Part of a small language model's weights.
Architecture: RMSNorm before and after each block, rotary positions, no biases in attention or MLP, untied embeddings, capped logits.
Training: a variant of Muon for these matrices, 1606M tokens, 6127 steps.
Each number is 500 + 40 x the weight over its row's rms, rounded and kept within 0 to 999. Layers, rows and columns count from 0. Numbers have three digits each. The size before them is the row's rms in percent of the matrix's.

# layer 2 MLP down, 640x2560, rms 0.0588, rows 26-76, columns 384-511
095:485473548513536535492508517457513477539450546490531467454503540485582531537533456493577471460469487517452613411486540478485519477497523530505498477498477487479490524484439478504470490505503501532536485474514410570501478541453453511509534467436573450474427524513499491568409458482501487504533488426512588496543464531495488523531482473474582437480599528487438430542491522475479453548447
099:400497473427469489623506516520529488451452464504502460495506428447531475501538569499503437471456508522519507501385489488492481534521499514559425500506447492459513520577460403471572467508476538515551509467484481528506504517552500477493526526497491494488512568541545537492567485510506493512461552552474528474548520554421509517519443438465614493480551529544458534494532546435457445467594
100:545439510494514520508421495498521592533504447504465516482393449475619545482459498506535491474458514471557551534507505430484464532477440470458557580463528500531540425455465496445508434498545522461502504588432504521481430520496515517512529554569429526545518485446505568520495579511535475528477480518469484498560475537539479440444450432552547522519556504382543507526514538511519457527423
101:433553575473430541568525432512475427553517558504476514527581521541532520547462508512490493527517506406497517433495551485461520492654517445487544461461499532452478477473572489417525523470561515489497524523516493532543513454505539501505513518488538495516460584531472470542492409513484483461492417526486538601491512474528433499521489547466342418494520461573470543458454471535475521502511
103:567453508472485554463488533522511481477501549462470491544508490469502438501457466492508535524519488511501426517510543436482450497533504539515513578489506473444548547503416563495437492540599507541448442552479444553435566471520533502511472506526459522503511523479400438524513549486453497447514484465511476520490533534451508513530536469483534485529502471422522562505471525511466497499389
103:531518469513505509523439505483543532485481463519438499460450510500484516514531469500441532466537480464453508544529531493470500489478464489486516539469525509524536462490460484493542585453581518560455534525448505522514548496457433529577526492437548486602538534497551510538483488459431561512463616534563517433523527575480491519544586542522495500519424560535448461532477556491539496521554
097:521508499460491507438514471551538549471508511504515582449517534477419410476478502587435546441436503464430521546408413448484447451463572519405490500494513536425516519523523433513507474553514528550462531437520527529493461556470440510500519468524414561442466478581469538466430467481537451575500483525490471540487519511465471516488448582508469481489514462431510488434504445560504460516515
099:419522457516475486443508529533560492445438382528412516554496440520626462541472481517544492496534503548487444478482392502528525575538497552539496543494489489402530469509577477496505546480439477483486453498483543443419557528519480496494458544424545546560520400507550531471455440515498495449467505439521503499555560480497460528520532474490552570522521450428491510502520523483440571415535
102:465570490486529485503493463454488503556509508533528446568472501513447563498424535527571506526497507517559547473560548470527456395435455455525551436526512524429524512457490486577553420525522522502498537511497605495551481501455498511486495448515552508455541477463521448489583428491506527544532436444470488530474528587602525464501479512495540495468467537566490496481501525519472463478416
100:460500440470548435488480482445471474560496534481517487532540444519540463501568427516467436457519505527513528507448495413491560505557542475495537539496426486452461481531528504466469505489485564452583453538463534531513478529504516490491497536451504431548501435444483448524443457478488510484480523508441508474445559529572491452483512508534446458497502477504513494450476486516469479437524
099:455453568439501512479485421522491453498511530466470504567484613442486513545456493540510462430542492487553612487540505504498605572503545557507470476495438509520503487498473522425481432509532490565467504508528486523424527526503491510513480448451515533469491573482513530501434524478504493567451563445470514487463499582459489476494456476465575529490512531519486585548519454524519495452497
099:482499515531395564459547585570490461569481487470512518538507554457450472469445492550488442437589519482457513538492532546504539489557510535430558515570435487447491523502451613518484504485445465578520470532542413600517482505465503525485530483528535478488528576558492508478558534544489483531462497439533532430549564412571478436581561466519451455467521446502495481397510576515499535511513
098:540493459493453451567498470506556504511490424460463463476509497498537575515419467517549471472498515542490495521409487500486444469533490527506492430506508496504496557478522472459496541501500473512540493537504592472580475430453476503477487487489565456448539467543479497550487476527506519568504483511504504579456510522472483482485490515539450526475480543480544526461556504489445510475436
108:495502483576503507457481497503496456486483544464514458493563445518507505445496553565465482539531491496526474555551427419499480509518563455441501518499595467574482452498451495457502491537474553494504495518477549463464506532516444433483510480567469552498524504501440500452506486530509557523395520516504487503511498476535518502454506474475478517508479529453585507548547541477570516499552
158:479529491529506533564539489612484532521570585488575501505511506458445510496508557538526511571462528528491482478529442513543526508490611477462599495498544503407525479515494473471491562496525507480527515506459463481647519453471550516505527539459540508499511475498544475524482561493466493527488516494510529484506567473571535503494478546526465441567504491625465518475474458499555461491565
100:538521562520521470553485512479493508527459534454507547476464513531475446537475491537564462471503502527524585432499529498507474490474519422477580436464496503527510540593566524490498520528435527496510521467555545502452485443470500503436511546448472480509514477522553512466523434475519577560502524487499494509534451509557494538465545584501486480499525495500423488480515424516473530569511
096:549539472519511507538465483548428462541525520456439482492406506452694466478532446488513514515525482514470541469438464441498460488550456508472520499490482447535467489530508580444500449500486500504533548473544471467491477503539465524516473469477594440491537482534525553527458544483502539551552408508474480542480565444463475503459509478512478550494519506484511490542484492533509442452585
096:497493510448476507566527461531458524496453525536555444454566460486529550509434514459479531497505508514503470463483524557505560533452473570526528502488519501495490494521513509466501504519482413517474454535471592546637347506504514511481522478576520551437465505605423514482431519514509529454573520506483526443450504539450488515506463532508536543477512509522458519468469561487495450472432
098:530486483451500460487531571522513463503529460473497477445550413460484513509484506512581407511494515497493583509504535505497510462504489480458535509487497461534479466571464502523538511506530491484549509507494496491513573548458527496466480480529485557522484533483470470478510511494553542512447526486438547423474516424466548520539559552476505525523549413605579580558463491533460480528493
103:484545498432534460503513571488532479485524538525502563496502475542455536502500466502471560511538490497478479527511529535536532507495562553553493478498442496479539488531472438463487462526525513491487554510517488542430492437548506513538509438532500473519551453524447488571498465490497507565488460604500489406528546541523507527563519538466511396478501517436519483527512499543402566464484
100:452537522512445513466517519501518510467479540546535493508512483474477514529536564535573515493510492474557509459503560521512535462514465460494502458486561499499502492453532425524525538524505490472441421531417531499560511507514464465500482436499521519482467450465487518432515505451519536526463498463582504459503549484430535454491460550499520478506507501476521508447475482515532479500422
099:458514481402495459521469498567491534581508529479511499535497563527465465562501522536483461530482485448541455544545547554485505438530490512549580610470454457549499519472536531497551524505462417460525500511430574467461571487474547497427496538494531555453485458485505502501524514521513537492485485503449513511470567479562458484510503503449478504487516526531544593411551499457511424451504
107:530468459471494474453524518512568465513596525467615508523503492484527467448502555524519465529529498498534481567479517513512466456500500526541466419532479460518490509520494606496558549516499475582431554515508505494458568487447481510517499517535528472501497534525507539500559550478500513474470532519496503410559523500504522493490486455436426559484481409520461455520523498484507544495545
098:467475481509540489524469524547543524453525494522418507527512447538575456533474494484528444572536512443497472491369504465512531548522558569446487514505512497501514540425498550569599453514491508503528445498532537442562524510578557497436499542571451497539467491510500436562509529492526513580495499419427488533433458561475484531495432470522471516511530475390485485500511457483466495556530
098:469449501516482504469526483478530450505513527535427474448528487476459573522521489483472530478414504536491552511422449548481596474540516475570543475542541500500514498469516452493494518522485442454478548476456485538464485575479499470503486529570505448529512519505552601518533444491553495454461519533521476527448438544556487474473523516515438604466602500455572448470477531504469488477620
098:521494488524502519498482519553467466465547441488491502464513458473503499522542431467549444513492488496431559572511542511494497519413507545520555521468538498582463428499492522454499545472512455462436462539435499490487424476519445480522514444452547452559485536559497566538426525455444413546505466524492489547585476449511501552446480471467517518477470545526492543390458440535436467433560
101:502530517473520528538460491540573537463494435523528480498525495466511586473464553511468526414468493479476515557539497455529456479527454508519580436458458485529470541446506553471481513581458416488540500579560444556437442513490529503475455525481454540504497532533463493482551534475548493452473511556553450481540490571506542435486517476484460505498497487460563488500505507461535450520491
099:501471469563465492522481530498512439527537503498579487516510465397446522497535554533526518508566500533466526535495537479517439560527531513482482537468533450479468531533510439533500481581535507546449446507467529485578552445471527517500527503419444558497555499505545503517570452435529477556496477483540478505474462538490482531541466442467509463462569477446514502504466481501524445452455
102:572507421530536502532506555484488490589546434535522516506486515556534491521493476540487473547402501489449445443486478502500500576535491485485452563504482519570495442488458462417496488451452492489576516473531530475598452518529465534491489535532466519518508518543518602484595482485500447517504422476487489448496547499465564506454463501554485457487545506514605506436530469514572567548453
101:516475503439485515480496550454498514471495444479510468511525447540511590524479478482563545401542486484451485539530500573491544535381566518544496526561503478485504472448497525572438496412521493471534575517453583447506577528476528479510494516486541503464520481471414473486516504491483597515449480516468492462534511490523533477496451471539549461513429560511594500532528512471503540485538
103:580511517499572536547512552487476498510490498512502469510526445420559491531524414469453546541568505515499521491559481509500509461508417510468495473538513533495467553532492454545530440537541466527430465536481614473491468557488511516512528533519541495530474477463524467527484493521489534476537521488472479422516460462464496533515505503510476503468534470492503418586510485527474536449469
094:398541514583488505561466491528468461545516514440527481480447469493458478487442456472496514548447491466498507472504489513485493423468478510539496470554550499556543516520442557436555491485487478502467464521496443505439530523491472492529515514455474568522497519514478472400493565523477512456498539453477476420539459425459487524484466480507516439480408533472448499483424517448427412494352
100:508521552520471546562417434447532475530411510484460491480542444528571419556552517490422457442515502510521504451519539501501493488504496517458426484508483556515485456584498489526436482518430541533509466473487455472457489524445520481524504475479506451491474455498545444463549452465436492490476493457472516484526480402545512489501317508489494543497541457540483442491493448485458496501486
099:472554463484531534582471487544496465463452503438438495458499501491511549488538468453467502506443494455515509505504492441507462483516526537489459494556530521507518515529540479530497524505493482486480556538517494478499493450491459465509488511576530517480513482522492431462506493495492542494503494527438511498456548407456522492547504536501478376490459447552562443398502602495516624433480
102:473468593501519471528583495500478491531519587458538502499495507489490514494546504476476464492521510528534494483546498546502454499497508429596477472545505523555497494516509517586467521529553458529466520506562515529497516533491518475454491469424559501491502564537497492513481505535477528458515550535495480567501511546503467518478501505497623538493543442466534456532474434498562543615460
099:535413470486491537531520535514488501473488507605481507515427469491584606477572497502490482522511498499463469505562499570450517484489544565551517518558451455461528524531565574499520555566487503506506505433488433530519472437497498529538513499509557534563493547478547496467537500507514488463540477519476495445543453549531529581536557517487537491505437484550519427546503522506534521467514
097:537470422531506488486475517466501455504475506472580567442490495553483479448473543555535515506450503500487475503479514412516486490560503480426456474568531545472465508447491525431575500516481493455504528527483529454490492551520476485500520462556435531498419515461463596491456450561508477551550456534550507541537543481518526451482463419479545481499613521461578479447522569531487442513476
098:523495463569501464479577480545577463532533519463507423563444484556519510498549494568499575565461507505480517558592508468514480486532552482502491489516493526486483518511455490484580491458532572519493496581527614519483512524443514496509497441428486519481508505464547489482528477503472511493550500514441493550505522516402533491455620472441504553486478474484445526496543512524540469593395
098:442506504488458505515506620504509521514470566548480570553496448471528533547487484473460489518485512478525466486432506431509548549468536525525493455467489500492509536523462465469471512436529451499492541445560534533531507556528467542528503567546475471491435516502545515487455484464509527454563467537472494482481426499471499529445459514495490552509458549536535510406485471488491501434496
093:483479529458561487458474562502511492459552543416509481520521472493411533497574507513431450569565494485520497499499549530487531438459524522545441487499554495422486498550477481535449520514506518458512531463410512481565584523520530539438494502485520529532421487520543515450563464496472499508479475498549514421551474461475508479456535496465497533517529472436498482461588506521470496466483
099:512478509532571501543525481490518490555569482492535501508580542494535465487484535501511569456494501495464555544487470562517555457482495459534455552493451474512505477511545564464500541434481572450518493484482488468390511589565518493519465505500493527536497653404496538508434468511479479581493564455498488496548490451474521544509488581540482460497519502565492466571541435488500439543642
097:506526500514569494545540564501480527512456515431559481496476505504513552451379526516468411494610519465452536495510453531505528454431512503468439517554483473502492483455433479592506487431449419539471496506488440480551618478497521499439520506515539460567576492506464463523468478496527481524508544501519518431487589566461496550479485452450497485462497512459509427467502479518532432586528
100:491501505479533528511527507558548517530528556479442530499541499529436485524464479559501525512531487419570500535525524535497432415487513488527507567523444520433460451436500555404481525508474515587468433470528517458439491417552424523503468489427457529501504485437533415478499464483494502494488526526514500448514479551497565526472473476475518436516498444505465476604526547517516516467433
098:552506560489531466502538514536469481446459465553515595521490514507560574509563484481433491426458490490524490475571532491502514467456503523482561453519561465503483503527510473501463450491560477483466523449549544505551551468512518490482502564534462504515467381493469448437515518450521560483545502504482502492451445489534530521471462546460501521524530524482513574505512455478548559500459
102:492531615525489466491495510516490534569434604431494535499591455500569428512479444471505500447456493517506504446535525510506457519517478489533471445518427560487466555538457520525504534449489493550452535541488438533582533432503515504492490509518489520536429502489440577529491459528491499462480448548508456530506515429550476472451499413510521486467529487436522351464541448518491593603457
091:500512526453495544539526519519521455456466534462505497506506485492594458562503489517564518510459519488496495523512518478494525480515521502514492554438469490527544532509465506533491542521512420542509486526474514469504425459539471483537487448521507438512456452506436446470507504477475445559527544514528521514486404591532525482539434430510629566499498453481480520532494462455521538493566
101:532492563517458501561532456550531509491448503483509544585514488475455505496505524542492474498476511554517456442456514508499523476417478530432504566436500446537447550460508514491447497501506463522438552481524499511469465480474558437441541484503524490535538510531491526435445530446510548452482441513508496565551556556518555467505457554473449600488486489509469509527473438452459484495525
100:548480487506501474546518451486510522473503445491559493453467479502504498491530495492541549457548510509576392506516509520476505511498483567467491547560505522506584538509496498499505538526498489478516528460540504455492477476486468504474490526435553462496528520562551500476520501463588505382562600477483537484511448503587434482424480508462545463497491526501467490458511467485550456463492
101:500521423480539502485444492403478473505551558455522536528531562464498545531517420441551494486495492519489551556422505486527469470512459591461414545527537557518576505462549491551512492542587568508533485519419502457416564394482465540492469516531543527476497533489508538469519478529517494500441502549570475447465486466414520535537508526525474484542441451459521463484503589419540531441480
102:438511435472553556411426542575454492517505420499501467579545526521417515473442501472547430527491518511495512501508484490462537504538493511470463475562502542501459510444470461543524532565430561534515478497518454473616477526355479537446536509490507535411522448461462506433535493508536508524517496506569498560580557467502471447550476522508511529480492506565469489469533468545521512486547
102:520481563466560454537460528517470523512526572600492519530478480460344397544560475489518522456493498499469477483493473492518536544558502500431548512428491513481514521519489463414557561519543479459507549551501537553522471503529506538526517435532524472449497535443553462568523478499508543489444472506476486446465559491509499533536497558510537461521513415580463482478502507550451484477527